{
  "d_model": 256,
  "n_head": 8,
  "head_dim": 64,
  "d_mlp": 768,
  "vocab_size": 8192,
  "positions": "rope",
  "qk_norm": false,
  "bias": "none",
  "extras": ["capped logits"],
  "init_std_down": 0.0191,
  "optimizer": "soap_variant",
  "beta1": 0.95,
  "batch_tokens": 131072,
  "seq_len": 512,
  "train_tokens": 504600000
}
Each number is 128 + 32 x the weight over its row's rms, rounded and kept within 0 to 255. Layers, rows and columns count from 0. Numbers have three digits each. The size before them is the row's rms in percent of the matrix's.

# layer 10 attention output (transposed), 512x256, rms 0.196, rows 318-319,381-388,448-452, columns 64-127
093:168142164080107120124174133095129190084176156206084107131123146122132126151129129151122090113122139119177134166162118126122126119134143084137145179151114138116075093068137166118115108142111131
094:091150175110173126127127104116139143077161147133139066127150101127171128115154129112148066110144115159158207124148152191161177102088147106075104123051142104170186174111124090182188132156097146
092:088113159168106084105174142162134132153113090137169168105167101104144125072144123126157131137094132089133117197199102165124183154081172063128115137105155126093121150141153140117202119120139153
085:121105147151119121135107128067087141166158142125100129038153132136116065125130157056187142087112057159088130121071157129130086148109061139106095096137159100119209121181123093162128142144151095
089:130106108138044145098115092168172125137089205094099125131098148138148129168085160116077149135097194112153078196126100085174052138188113089175086118176112127122086113128122107137133143084140100
138:150157125175184094105142119105078141117137141154155114126137119070101113133096147137142127148133116129132145123120128137149123166150134104112083165118070171114153171067130135126145129188152172
126:161109129157087131104121083095122118129089117159105083189136148156144113155163163108104155168105093115120120106150102114043171110160181153115083120120175071062134116143138130117152151155104113
132:165137115136126146176137127112169150137109100126176153154074113174087107105129071107066110097118113127142132142168138195095116110128125113073180144092185123146094102173102119091107087158088187
131:143063089158144064161139124124040138140109156116064171067117197144157140138131141135147099118109088118145110134066151167125164112096121157161092104136128110131101116125150142098152103136122109
127:121143127148073124105102101075114123116149133145116130109136171094044104153106154048080111109082196184170126118208182080169114138109097105108155135112154090134163120187124155130135135124115126
112:042145163109104095116120130169123148168156156120125132140068144139197132143183109186108119108141144135109168153177136164149103116138126131157125083105164117143151088189131134139177141089097112
113:026148114084196140157178094146142169118090145100147148107128130181113128103047118115129120137159173155135124142115118175176106135066063105118171114090138153113126160119115070079136184120100128
124:132131143096134097118125166142166116093114127137150100106163120137140169142138142123192124144177118137115113121116047085158143144132109104135067049207144115148147145179154164144084134122150108
113:054124139124106143103086110118186093143142144089156152190173081127141137118119113115115148162109112141127118116143130080099094147115156100103159136100101159148159132119138105095115183100159115
115:074123132086203133153151143152164120149108062149108111165148133139153125082131120165205150156140166089109108098095077131079140122186164136108150121178132161113136133094114111169162133142071108
# layer 10 attention value, 256x256, rms 0.205, rows 190-196, columns 64-127
085:107114153104078149116202113096124076115199070151181189113064156101108103147125126113087105137144148115155111102140125146138094117112100101178125166111089146117110141091158135090140099198124137
085:147112132162133120160088123129133068091123153073132079125093078115118147144198081114149091157180143151128126166161096136139206082146190136075191163127107119140110149125177149150107097133118088
136:134080132081095155108108127112137127133155075141106138127161128202129160114149105088145118129144074126096095192124164090074175102139121150100165077123143082164124146175157110108138066104132108
128:185170095114109099166093147205133121147104088139149155120179163130141137155129106100144141116163116074077160127069107079139137111110173147096183142182146125174140102162152175099114113067154144
136:161132100140090088095141098129062141165153118151057160168161117131163152101169167127080133182125152152164126167143090144173112106116131211146126129145133110078120117076133079120114134120166142
130:182145068146086155145152129157160148132157104180183141173102050161069172129115104142084110105146202142151122105095133119168148155156153176108156180076151097116145173144133152150103140163153142
130:100154154136119151121123140118079097136111177127157100139130076108147086038110104139169155151194084134150142159095137178108103129143156155131159107099156167136085106091135161110111094157159136
# layer 10 attention query, 512x256, rms 0.172, rows 384-511, columns 64-127
047:117100167110138126125155153061200108111071186091124144212100131118190111129101157118136123121088135087061131120125117135148140132116132122098125128121151174154086106041171118170073113136168135
052:167124135124107133110139187157099161123104091175117053066113120019177172172119179137150145154150175055147078134143134126124143104158156156077078116141131105142100105127159076104133122129159138
052:101177138111190128164157108132115061091122171078110136078111108188142128109077069083127126152159137101095172049156166076080159166168096110184151146172177160137155077191128134060129135122146058
054:189088123134101112125085166136135116156151155142178164105169139166210134136051153123109162125139087132138111123148104199080166187208144127123142136109112093117112132119171122113158171098132087
054:095146187146159126117096203089122079150143149167106176161093137165072147092123094149128159083122110109078136115128101102080126173127113113143133095137169138123156115133145159167144137096131091
057:085095148124085128113156169111115061144070172110157136133084061197149124157084065128084105164140047168108139125169116164127166146172161118086062098149140144147115051075127143125134078101097095
059:089127155083085178155088143123147099136167179121099154159091102206130173172084071098097114133153130135133134121170182082098150129133140132141040124148129143098114109072156146068071096046145083
051:056062093125112112107169142084191135168096096144145110157136083092183087100101135108163167078093112111192128097156066222038105145160160134089147119130168167128135080088110081152085124114154139
053:111100156097145183153152192136112138122115112133135182141077136167112123203147190129140081182108116137117128079138137107118141166089099080116179108127146133142115166135068134089098167074215100
059:147228101143101115143127087156122095153065194084126182123091098160129166086134110119128101172158087108107112129126151075114118190183136088167144165118106128102136121094121118101070100071093111
058:149092167121171142092123160103086132146152096185169116137060132145146105197144191130117102128068156127101148108160140162130140127107118158097157130124105122105092125165146116123141159102142059
061:118189096069132129095093117138124109093042169095097209107084083160135147155094094096125044159136133142082169076120155138118139121155106067145115081140087092111104154099124176087099110142151114
073:095138127174119087127119118085102174141135044160146081148128158127153109098165115150159146112117075205209128142130123162129107145075138115152164111136097208098127089128104122161163088119087156
067:125100081152146138143129068112145197134066116118139102137126186054096078128186160084154146192122083119196117145126096185082094121130128179110242138093175115088167153141115144192172103150092161
072:099095139222172093173079080114113147107184126078131110114138164110129110124154150133167183110106137045099120092106093148094117111148110126165164146093154110112138171175130096119132141138105123
069:142140103129159116087065181130138177141173147178130105219103077111140132200138167161134133172109190109118140100095135085122093087154092163144099087143130116149083125114182186107154182100121115
072:121118119027136179142136180110133111098033135118107160125080127167108138062091095106104085190155170147145129134134118143161149150148154121089093127136109140136145120065102173171101105145155139
075:112149135138129073143112111140166063095135177088105202142136142180148140190089071201109109151111079084098153101085097128155196160147140105126091152093148180105117134066133131142091087091139168
082:093152147089103116134152182159120064088095176128143186134137108161176124165108073149122068157124138150152136158163164127164175177133100123084127108112114149102142174047115118137100071133155161
068:136101105198128132122129043180122110123223120111096134116180133101174100126136177162162172118107087142126108135108154121115118113126107114123138177133121137101098121171173110074154170159107130
072:089204130109159090117138148157167189105092097124175073158132118107127060127178107136110086120121126152166115145154085130121133114062101165099137081119117164191122118104082114100149159131130118
081:072130129054156119123150149168160106110141160150075197135152120152146147113100087104092116136158099164121079193119141160163126145187166128079102125097097123122133129066126138134133130110172143
081:208150080061095192082161152164068113135104127120109186090144081125130222140073131115106152144133177134166175163152146149195105164129153135117097147193107123091137157122126095150096118105153130
095:139127085181107180175171073159076114111126048152112110153105164087136089134130168154129137126119119108152180121149093111127151126074099109139185106106151121102122171185116103054160142162099160
088:077133139113172104143100118118092115162116155158127187187147102163191094141076097148179089160113097113129101152142089162122103158143115105134122117052186142115134121090081148105151122164095094
096:139186174160159146153155120122170167143059135139091210115113130094137112211100122128140177084134116113146070151114180118106090133178116186111116188114117131168138125121148112170151105084047123
111:171097135199105132188139105095153136125154132125127108110077171103196080133148075179132153115136096102117143081136103124049184156151062160095116090122145119124091115155123138139138116135111147
115:102130139150171134119107102037150158162183149152116066114166147100091109129152152046142124138162117070133112149110133097122153067120174070127125160143118101111177109205139109150158080121146122
132:209169086133160182153205130082119134136106130162160199088097155131101127151095085153077120165121140126095116139093081164134181131138135198131140113154101133105148151066123140165162127034121136
122:165145059129142154078130162095105156113135113139117158137099065107120134156129142151190080156142165067127146100143139119137113118109144127057081143073146117114126133063148188114090126104103153
126:141086150131072150117112211149143125164117167116156098158105110148137099142102139161105052145113051099095090159135186125142163096157144164121136081144134183136084104135146108099178085104172083
141:157134088147121146097157139206153123171153131089094145136113137221144193106095129099127129112099152170125097137081091124163180110150101112143144154146169157139164109106109090116110163078151208
135:113124086175125109109115134113144125135167164165107128166101086099080170141153161154138084116114191172085112108123057192123116175152144088113126137146139148096117082092142088121119087116108161
141:201121118132125104110135068113095120169113110134182109116183159058175122174171101145204172140099067145109140100136078117154118135130130084167188110082116117159134171126128099079136111123145244
132:112189130154059134121166156127106136121121186174142152124152088106076153143075214155164152106130108137077129122137070089027120123128161160100206161064134116117146131061125183136132132158102108
150:143113138154090124140058052166115130096150091093160120101160165080158165203100061121105124137155174187112121101095095091112130099111119133114106060153114097138124035155104117182181151107137162
142:142117143146135175143119140155095162065136093109196104140118158137064137126198148183162134128103210125112117125149137103200134200123138123100099129138159108108111074107207098147158150137114152
140:094131118139128154132128146076084160079137163192082143108122111139170126132122163151098101174157110144101097167145134158162186155084101131112121085151113080144129107142086114154170104205172129
143:148169112090125065141092102171094136101084116158196167161113152128155112166078185152102127111079097129143119125155082157119111111114181142149107109179084078056058087104044083132146161093108142
144:124145147158150165083088108177093160115095070118098189136086119117160070145142166072143127145113120190151139143161104175184080132073138151104190122088154097121096109171132181088073159132108139
135:130171135134163159172178135115145089108097187166136150102139131092133148148145116132167105104150112109121142130147115129167075145114146089165159115063128081182228105143136117067153089138109106
142:194178115169142059126087203139122105126055141129115100147181113136147128131188084095157046087092108122151165173123120112133123068083082145111145122136135121118136108169152080129121137136184176
142:200132167124053102108155168047149116152177175072139110106128148131127205173141114167146141154167134150121186150171162119126153116160124130181105166147155101120155074058113116124113143125127118
135:194138105157131154088214124078120112121126099150102190145092139120092134114195116112159101094135135153115085117141122142070159132139136149120063139083116044140127038167190103165183136171151107
140:141138162093160194134173101106182096155115123143167122183143118102138131119086101132036128102164108162155168149144170130130118084178025151120180122126134113129063147092100170079144119078105169
138:183124126096086097146143095155157130140111171108118098162126142150169116155148156089129180188103102193126122135124126161119100107142143165161137079124120181125176105093159073084160106190112150
135:199159158125117064156098091094123182168108149124176057139113097126146075104113054077134144127134141115135131105111154082130118121183093148137144148144220173123153112154130150156119115123143143
146:087074172153091131154128119090159163158102144101091123094151107124126112179088123097144166076188203109093157059147091086156154145162113092110097109130088197185108116055118096161113187113079158
143:098117102135135126158120131151164112099061151155097126016093158182147145155077109115131125186093162165119095146144106126129140149172115204185127099140097135083122110133153166128181103000150152
148:063145132113169139124092166124166126135118164168101132112057077170089142075131122120136100129157112186124136142124120042079168128166119119149123161104142125124180183076139177102166143088089118
143:102101067108078147091182132183122108151226153117164157085172122123151121165129115134104158135189159116207190170088109140070156076100141103133124143137157153140141106118137080113183109147144115
138:057120135142120120185082132110173176124099160144140124122105128153127126109138143129150097150139114127117120146091199137144141032096088091149203115133117123108118137124145073064118141147170124
142:122086144087137104149180173081122144073079128095138116155100170090057112076078144117118137084108116133128167163107154149147101095189081169099050174147101178117102151142116108113163125178159210
141:160185079134182066119209075160153141120098166154158170118140114155078140107145140155129161139217102152112139106141140128159176143153085143145105158177163101174111114116087086120148140189137115
146:102193137147154117140130157181158105142167120075139190153135151100058114119128093124149114125064179109121133136133106110114162132146065113104138128080077069139167133122109210119116078124115081
141:192156187049123080094102165096118095129135093191145128120168121086135100143116111119145103139075163114140075103103121071119071151146140151146108131156078085180082154140144076143063076085107188
135:079127124127140160156126154129097117197112121164188108108137120139155133159084069116175171132112127159166153151112080160072142126175155125149107132178139128117111125188143131151114067081121112
145:151105174149149177115156165149066099107082204154098113123155167106162124092124154156127159130125166138119118111137160193055103129090045157108120150139132124147115086098141074133161102079161145
141:086142091137166123163180142164133176138116176108094128105135097127114114124105143136127108114172139122131167093141099151175118088121133114103128183135131145111115139115114103118102144141168169
126:127107186193098132122081142105104125032073141142111112065094106071070121161113109091137126119146122100053137073124166144085127151130113072114137136122165162155104173169144121115155118138159062
137:132140153151120135116110197136138111151130102103165070135154117152121154113147141063143109094107103089096182114159159187167132087127124148143085134081058104108116101150112137110111090165162139
145:125073123096087161151194117143129109087137118148105076157168140146126109107109141121102143144086100115140158140158143118111104165105127077105114049090075158123149153165072073098200085159134123
145:157107130138149123139093079082062150076172116139092156126108108131059089103124136059102131116120122080122120119140069111140156128125149161146170153118091125128162131121132091088090156164073126
141:154118156084162072128141105138111079106131202069157083170118172117111191167144061076144116125169130152101142135100135068208196071109118135186148128133148123111098122135155191102115149134081105
087:131123140110077146118069117185164128120142187069107090132136049129196081145114104138114131116118117099066120034106096156076153193188132127083150173116108110119174162130167154122136152133139123
089:117125135141114085141108131152106106115119147090120116122165066152196160154132137132112089143102112123141119166122145129160159121180165109051176136095146156211142093138137137072118086062182151
080:127174142127102109119107110129173144073149177156103136064119123103092145158122148184128128171127110130172122016114165166098111089157112094094134155147156164122104109153137115137093152129114133
087:052083105179125111135137176163180108109191149134075141138154126133181144147098113132091115052110129124098082106102088095102157099166114148136131134155062184172144115138107157025138100089150110
087:132180185140091138092123074106091147111104142117124090028091153112094152105201126166148179131129153105121129155160217128163132152035094135145084123124136091153131136143106082161146093204094120
088:144109102117117140120176197125129085156138107123108155136163082112081127162112081109089184119086144103090056109128111077095158116101135102127189121107103163117064067122163098146111146162163069
100:089177113094159172173127123163132095114067127107131149099145111130163173120099133093150124153137119123099130069169081104099103097147111078070132134139105122186133094115193113122068144114167100
097:072076109174115088145146145113124101093142071155110106183150113162183121197128108076092177125064091151119120129151140099136125104151147114105147075107091161125166101071143140056122093072154129
095:110195177116145105146068150143161102123153141146099157132188164132073152057128220215149121129196132097059120117156121141115148123140142129101220148093105134120123146116068087146086105085111108
098:157158096127110134192088127156096103155074157121128127119197064142131122087108093123146102160153116093110130100118123110084138152151153097052146169143106132161133137141147127154116147113154128
098:114139096140142100133103201121155124139148151119119114147162075142161141078089092218144095133108176120090161104125057139133129159158133155078171146109129118169117138082143102123142145098127122
091:094104148190112173149053127164139106165125115157143177133123114137089130120137166111151122126131151126146086125202106111126047136093104091098183097101102189156158077108110149143135138103134151
082:111127117176178114135159083088102139127197134116096119143138082050120143114115128126136086117137098148145137181110083137118116119142123145119102127169088133120141203094140136108138157151036126
094:130102119155109117177116166132103146165173140122153098139160088064105049060106143120206093149165126114138144105141106160156101185114128132128161104094108171071126182159161131124143130140102138
093:120031128107146102117134164131150163089184118157213118163099117064090127161127210116147116148167107130084149129123141133155167159159109169194120093144144119143124153134086107154186111133082122
080:159158126090130144080079126087120171112149072165110118104085211095104127134163135181094084138148135070121124093102156117135120144105133141196155136080134083159109166186145159134158119132060110
086:094099130084081133106127110187076148118152191144080169077120141084133185126126127175090105171078114119131145151126121182120115078174106116082106164130144117117161146073128145147116161107168091
116:103138146139168112123165182152135074087116176129114160124118139150164185141103115128146096130174154126094095145144115096149189128202127104102145130155106133105148078073132147122084150135139056
106:104151073115142122119176114146136090144115148160101127134121115196197193184172104085161157093122136111105086194142094111117132141143086087140170068146083124081123099095138076120106096139138147
083:154111168135104175147169114118175062118132118123172120102141083152145099163097133083127151130161137103136147109144180065157128125141091105145090174173134129154140089161110161115173123145166194
095:126131109173133116067144094122067137199132128160122148108126161099082168201183119123147124087169099137116068129193121153109107116097125139088199138112149134094160104098173115122140114104109106
110:109172091070132093148127148157139057078134184081114161175166117178146074114121128120128132088108118115121126139155126087142121171108115142079124153146146113147095082136126153110151060132161126
099:120101139113124195118110185130124073120114130154120123098109089137171185155132084162119093141086119108134124058090161105161160110099098109136075162149124109135108168209137092158083081183147113
110:095130204189140147204089104128109143178103117110117036146136119105145115047128160151142136133182100156101134098112133158150135124070108123153106147089111108134213078156127116183142187121151090
111:117221110106216131161132120132145096085145118146042108166161160126140096115124080120173142109083080138150075179172184130123093124115110154141127132150086139157125111083036124129129125157151128
116:122130113196097163128138068167157113163135100100068209139176099127159098166104125126138116143117146074131137105157135134159110107159144145060103137172106098149068067159102172080101098059096168
096:191137121138088085115135081167092156157168132092079150083124123150173094138075089096136096122116178137134142155161123079113172165182093149055118096133115098111089156168143122130152109116121167
115:124132109143173150148101118117239139141097158150121074133121143101056170094102140131108179126124126112084138141111105149131168121139200124158142153118126156156153093164104147138133142112110175
108:185152127174113176130125131096200134146094118195067170129103152149130119147149092150135130154109123193153164097076156159160163115189094110154077075116079164112112086124192182079114116113085101
112:170123106154147159122126133124116128163149145157146120108080098122209146209130113223129100103139146083078136079107123112126121133104160153120156166149128044121198096112107163092114107102093111
117:117089174156113143116086125123117119127146193148174161129152181158160111127033154137122128094077101102115141169088146073121126138065165163115125099138189174189096058071139082120138124198085155
108:143150097167134186128129128156165110139137143121059126148103162114154134100090149090101151118130150177139145150097087096169194114134079174126178186122181156103132156148081169077160113099115188
095:114100150115141107110136144158147091137163170108117105130113100106097132102147139195118091098110139129079069133120088136100117077112158125134119112120164149130141100112089085108139124140133129
113:160114120164066121144137119135082098163120145134086107178111058091163089186152092146139169166180086156105173111151041080161118138154126112100230156093182135156120155147161059149145112074130120
108:149143102124076117072178218150093117149104170140123178096142111125111157102079181111131167104149102140148185166126123092104113125140167177149208113092107135077070171133099171132156122124179113
108:130146141150161158146082103132108156114085093090175157113130088059106141104107118149100123105133122108085145093105067101095106161130176094121124064157096089098157092101114130144142153169135143
107:196111131082097121129077181138090078118140137120173142125093162138047132078138130160087116107094193088168128131102111135200141120164090147120069139125123163075076091059150167124117110154166170
106:063117139130139161174110130082138160138082150099135070153118102170142138119121080083098181166173149104062083169152212125154125158087094128115142155129159134128130087106105101106126110179146175
100:119134135039145057097158129094106129148060077116169100142095137131193135111110131133104126118134119180075185055166082115201141127150155145162120117130166075105124108119116112144192129073149171
113:116113156109144170108070134157166150129164078126166190113067155162191103158105128150121133155136126170127141129138095132117082155124129133161150128099079081151184102114110120074061132130105072
108:162169107101127160175147116083141112121156178103146123064167128111061090170107084133153131083121086111092162072138159129165064167130174115152130143116096120194167084191121148077144118121106102
097:121116135126143137113120142131075150131151115150159074139146075125222093115166082141180066087162093160150126084088124104084126040154123131126142159145107110163097124132175105082116131130172133
116:114131108090071107150115109090142106178143191079097152108095151086157176194134086135109142137136157141130135145148113090134187171144151155101096094105112089132094119127083080141119073165156146
102:194115127116131095122158152103115131141081097071152124126113102123124139198127105042128093102129133118118067075138161137118192150143086102126104147072127149141135104163151174124204140119173116
100:115076138091160142196091134095120066181129129156167121148152080051111120147134144166083146113149124096138146140144126078176087082131077143138087128126134140105092095113148095103160113074160155
099:144084078115079170139104187120158126142141154116122161157177150150136135112189096096087179136131149219118108177132156139162144107130132139120093103130121170115176076046161117135181106141114116
105:136171154185181169142137143104124201133108165161210119176111131170118104123120083143094158126116167126169119168095136122167122133169104157152150140121126086134123123165090172172101119171124159
105:143114160133083160134114125079170113151094153095108133043169119144138071118153114141171125101202158121126170049136116051122199112124089063142098108137056170157161101054062144152175154142117139
103:108053158106155095192120128092177132135150161198119092077090137160082184148088133096083142142141143140093085105103056131133122166110131182132167095084086129082129109114170083151166152067159155
103:096117175120196119125173162151187135121112121156125150148102112127113165173098202121140089105113143130102100110123102109143177096208086148064051136180140118160158127146111160050142160172119123
104:124108092170093190138191131159148104160160137127127121100119128144117135112138054142141106140123142099184209159153105151108150120101106065151128139184087160171156119155060127093182103142126097
110:089080176102080135133144184157129117132092123104094157135060122140139112137103143103159092147130144166136140158145123135114171052158086132159116126113104142095127142147118143106063152167197118
115:059105099124150141195126110147127108066133066110124118160108146089173118062159116157111102163105091131164143129096131077078137160122100164109127136188150152160094180142120102097098209182116151
106:125155115156163059164112154144130088152160177178176149137157112148105125059142116147094143093210105137110098112148112092141122108168139125137090181202139102080115104124097085152170134165128105
105:139202121193153122151158172125161111130123143118133159148169144107070134115137140067136133158089230147065161083092131180116149127163109052113091153097077098120169098103152144117131089115127147
109:173095192103109027143096202095089162147155094179188136109155115145158120087134101159118092134092133148161057210109183147131117138141108159159070142151098117120134113103149136117095120095092132
113:084114166146115171155072119130085166176097119092152114144096112117115119185071110117158153124119114137128101105130103126160126185168125126099143169139112159105176144185183163160122114165098117
106:119103150130125153064141167137102118146085165189113128180088183141173104126140145124111166162172146136128125097153138120098127125129052182142163106137128094146120151135125111166079130074165126
106:113144143105164077179111139118183129167122186138062133181070119156162205132076107124137106151119168086142191087116095131157188133133149144141180113096090136095117113152136119124131176130155151
110:134089176147147065102089107185084173058125109110086144094124077145093170133122100113174190093100175124096125053062183117137154118081089148157127165071124129105083134141184118146131147095151123
108:125131195088090114138108189081118157136104126102183115133106105114156124096138100096150110115120135154120182102131159175212086088124157188119135133090086080091152136137118140150129131090180167
102:068098102137101176160139150107134121172130127136093099138134141144158103159175238137151134104191071127172122143136123138139126137130117061112149074098146140142147106221069114173147072164176114
110:124112131132133189165115120102092119138124125146089120115108073099093083191078115142110116084095100119146140135142034135160174104135172165130116160140132135129147186131120089083111114145147104
100:143127112086178180152127142128133100085127087133125107139119139067135164196104115113192050107153142179108119126122140097133154139184080197169146118133127101151130106143117175159100173141093139
# layer 10 attention key, 256x256, rms 0.163, rows 192-255, columns 64-127
055:132205092155124131151137119157072148171198096150166120130121143182151170112171123103086097139119130092164182128129090108186120104160174125129130107094175081158141111089076105134156109075079165
054:120144119139141175137121169139091162122146095118080114148110144145196102123066110114158148149119129137120153125160110110134167173171139100080188139124121130172153153053130169070092107097109088
054:128165102150101129095105148066106168156143078133150099114158189132103107162157145073103138142110159105197101202113125159108136124076125150117095133127158098127090111126101129218130090116091137
049:097165142119148136119178079148139053171102138125096147121126157064171161078068100120128141093157124155079151086054116110124143119156105066149139149141154153176120097129154057168124119165205139
054:109168048136080135149095149139187157148153091167114087147100169124114095159105100107155171175145139090168181121147106112110105133067112095114115086123114111114064130115117100079161134122087163
055:128113126077183097171099068155183133159128192108115119068143146046174142061076175131198122116120140114152099142115105110114128109133132068095133174137166165186084111170227084135096090112125123
054:169112149166196138081118086138142130104134068098065099059118131079178102155094143136157145124113144142154154113132106126095117136176132071127141152148162159152159056113112081164088051100088067
056:129092162101118148146173086133105159121114134080125180113094063075142183108087121168112037152109164139078144126109231110144110102134118145158172155136148146144112107158110175121157156117134110
057:144156151097097067111102192118126169122214113198126084076072159119136133217140151158116116149163107095115117122172057131081135185144166061123091129114185108164154138185153097122134070134146101
068:107098123148142156205127070182170168100110106091134148099156109144145098121114123133160126155138157076122121139167131148113165136165116135084165112143104125159129095205143188078162136123153100
064:089110077124175109140037098142147200113123150115127091119092127107204139183109089163220168127146160118115171118137082076138166137124087118093136129076096143129135096166107101142040118119159142
068:153145118133135115143156110135135138119166115130145150076089088105204139106099188173119109131140129079115094142141163091117126147178136135122142144139096074160146114161191135059142138120180095
063:134111152150148102111128188111156131170107113158157086111128131140070128106101161135127177129111123160139149127096101159139126087101099131118158116160103150194087105142116135152114132146111099
068:099156094171136128084089133103171143147128122151136079076150104192054151134143121143166135095095136088103135065156168092143173114087096125122137141129120107133076141165124100113115156160127092
072:117168102088154121105119169089124137156117130185139069159144095108145166194111186168156097135145124138161088108066074167146160144111167147080071014107096140112138134122143173101154130121130152
067:120129061184196077141121109155100108109178175081137149083052141148201151098125122164097158076112137136053158043082129105177176164163161134138089145141094130152154120140153082131070118144137114
062:134146152124115120151139101148090166116136106072100138083155100073149166057132103126107152129133121091104125127082097155122115135141163100160139121120219169174166068174093138107142113126125159
078:090079166097172165105109157112146112151067182145153054122154126146128095121116142121150126102141197177091119083182130158138160142122122144148188121161097134126151107125154058161140144118111052
072:119175179099126146112112084131153161122070089113118081184179175081168151084181168048132101054123144120147116148112056152129123129133144120095082158154159163164159129133105100133151182117078172
082:101164113057129147107110181081105113176051173167152094134080132164109114195098129127168079103134176177172125125135063152140144115148080136111115082155080140135148129126147083155124121131108099
092:170089116162096176113181111128113080095138149097119205116111064115150132136138058196118165154096151087144152117119176115185158170159105131080134163100159092122125126080111133151121069132150139
083:134140149138129121151111086103118198117082071099157114106137137071108113076198113190128164143151118118131117196142091103118073150153115183108129129092134154116117127141122100184117142135138203
084:117112093109087087095157129143140089069186101115142151067169090098123115141183097126127149109086156086102122112106096116096154100110139121125086180048200161152134111118149134075129118119128166
099:077206201100135164094103135102182180194144110082143084127122112182065129076136148137155155115136095144107102164107086171165098132141142139139090137098088141149154110062190137153167161135122111
096:195116122120145195146134072094091078138095098098133080131108093148118148135132094131137093125193130140122165160125081162132197148113151104152095146109125151132146150173113121147103149145179154
104:130133096148185118120113162121142170106174082114151112103099184086156068117134069152128156131113143123147127200097113185121075110127174101074071112091133154129159088128059137102141125115090161
115:113109109197107110198150113144109163143093136088154160145114114131147129144155076145096134131130168198093171069109129156143167164130035115141156109123106125128123150080106167139062123159095158
110:200142054097114104200130139151146137163177180106147081126099102061119097162176160066161104145146121115151124134159110104081082172108108137113129074126135152169064134106099137143107144119152166
137:197115149090144162132124094089113108151199111143108100102076109123108156116170102094114149145094077149075176121097105147118098165128161136162118139111067143075062118136112153127114120125128136
133:138128134165108154174133128116108133174160158109208152133139147123122119142149104198121081124129157179174136100156081081150130107169100113162109105159020156087083144112178103138123107113114114
136:088075094150128113130114153049155170121101145179141112108172079106107125130156118168161092108119135083172137142143108078116136092127146110064134149169127120146047013119082174070164147137139155
135:097114159140094164111129172114161172106160157131088058085078150118146083154117206077136108141041112168153138151096158149146144129117091147171148164120142145127149165101141097107143110113139082
133:141135080133142129130141109188192136080091071136136107123115134145066114141165093096070120177156151108159120156112147097111099171193181149116104149137121117150121131125184156148205154159143125
137:152074159221108069136124184145120136071139104129139137109080103145163127131175183074166141126073120145126111173124107126114160087129144119112124123106179112125144144093181131140132078149130150
136:211135122116115161133139212157104120129152155146122164128137110093065158129117187144125133122117103140123142134133098089086104094119090157108222130109113178180195118120125129188158090129165170
145:104123087136089160087139124133139153156100097103127117148104113108110132133129133126108068151129146121057111092112164174175106123144141162158150112155098111137139135125151127108096143153178137
142:120110142172120095122149126146129160104140166116181165170110181147075095165133078103126152071132153100139148106091160139103124128137127149106046084163130065070165097127124130119137108112136106
141:123107124117208110115170092124101101130120133160160114135082086154218164144105167141120115130123148139097132135162138060135114170135100139127151122122139143150095044099080152117185170114151154
139:076109077090104083151195101141164180129112084107150138074186179215134129153121160154121110119087159129148180123104117184115084120138115112103116141088118106166077171169147125145062153161159166
138:136140129137055130108147102134096160134109071091132127116133169154134116159105089140121182146136094124147126166115094200155082078129147143129163161124117151115171164153178109138074143104131134
133:143070164065145180126186103102150130124144122121167157055176092144169118057098104110126097106126105127060140131174089183150135157181131104186163123117127104172204109152097161113140144137163116
139:185102180113123088098134172076161155109131150127095146094202163095164112121166123129099106156108119116124125132116146124072112119054119124134128157108143094168088069139125162141069186126091161
140:178146162133125112132194191132107101149185137149116109132119090113146139156083111128117185152140228136130152103114127168141118144154117153185172131121140136130122108067099123110137154122137130
133:170151101156120119122124172162138122143120099164126142100161146148104108175176108074134137083074127083071124132141127118096115101099156101141074137085180114127175084082096077151184126102090170
137:109144100140174131116151138091146133130088125134150091127134116131116143112131052157084136106119160160136129072106092154122177053129140149119091124099142112123122119151134093142181111121127122
130:178134130129140176123124100110083186192154186093049135176113118087093123079064115140120106149170100124143117139111117158119117115111105110156134092151156106197149075119143090051145120112150155
133:133156098119162117096144062084166139126106169175164139121095116154186088160136105158104114116123159167152137078133142144090156122148114114162139181135092174106023108162118144133176144076147137
136:150048070086080152174140106113115099130127053112103116160103155154156124133171164125106138148130151136122109081080164132126132145106118137082183099115049132153139108103141108173083116140142120
137:098089107077140144177159149125110111176136124143120164104121141082083149118159119102138122170114138135147143146167050120114160211102113114115080124122084113110131111146088119132131107111164121
142:196129166113144125146102129135141056141082080180192140140118140146123156149112120122115092151109120120150138190170134095117135119174176128183116151131101168061142135193156117124123122138109122
140:127155090075136142093131155199130116180127155118142173091038137092077095108120091144136063125170089155121116132080056200109174167127104069153129144131143160119196109101146112132139207145136064
136:078093078144130124180168101167186135139115123136070177163119074115150132126147146143171152158181097142121144161123113114082118067093132145168158113165069150133095111135104149138075122172173108
142:143133101126086101137137115116193109063069090091129114180101178070090141122105138085120075146129202095153164198060114118106039096119154143110150119140143142124110089109139108141140145129143170
138:151220120076119146120120135179150134137167158110165155158118111175160148110109108146135172136123119142164135096153171124091110154138146121130161057119100090148074160108088105128138138143154112
144:101177079073150121176113137059138142132160156106120155123143130138122097142144138063155122187127143127082082117066068167127177120122129068095149140109084126113171154086115167054138145152100137
136:149087203140163161039110133105129085155082155117090160138114149128108139142157150164171089158065144123143153067145151112155125151179080155087152136157159190113134146136147175084091134086119158
136:126126152120070123121130121160075127106162185116140159113203108090091155139097083097125076078092146150174121124132128121116117089113115106165083132190134151145081156138150199131104142117074169
147:083110128169070109093096166119113098154164137110128133113121184120097148064171100087146155145081155143074111122173160149134089097184147109060132130130097163172066140121110129177116122111127124
140:155147126134152122140106156147149145108164127154140145137151115095127134158129104134135053161148067118134119182140145150144163098162173076112108136133119143155126178158118035167142091102189116
132:125128141116192097142120105160108117132146117089098106069129085073100123154137140111163140183135139102132183105105086123097128121118118141154092172173100182141069118170138099139151137090166151
139:122130073176123168076134127094174097143111121148095098071152099193121118116101128160149091138138083154100145104064164122159127094093108102069133107132166116079129088074128146109115142150121142
141:119100191095115142106153074172105087103107149174086104127140131121148119093129165090108086124149082113130185190090135141102106151122103173113124158101090138153210123159118118130158108190130132
145:113134169098116149102128089135090078161125154092111116101159113124124071152107095143126134129068191144123146108117058159109171116135195143106192142101107116117149197165113079094097156133173107
145:110114047075164142145094084120134121146130123136124094130105079078111143125139114136109180144120121109109107129129154134126169136055095141184120089153163165073138116091127192169110128080169096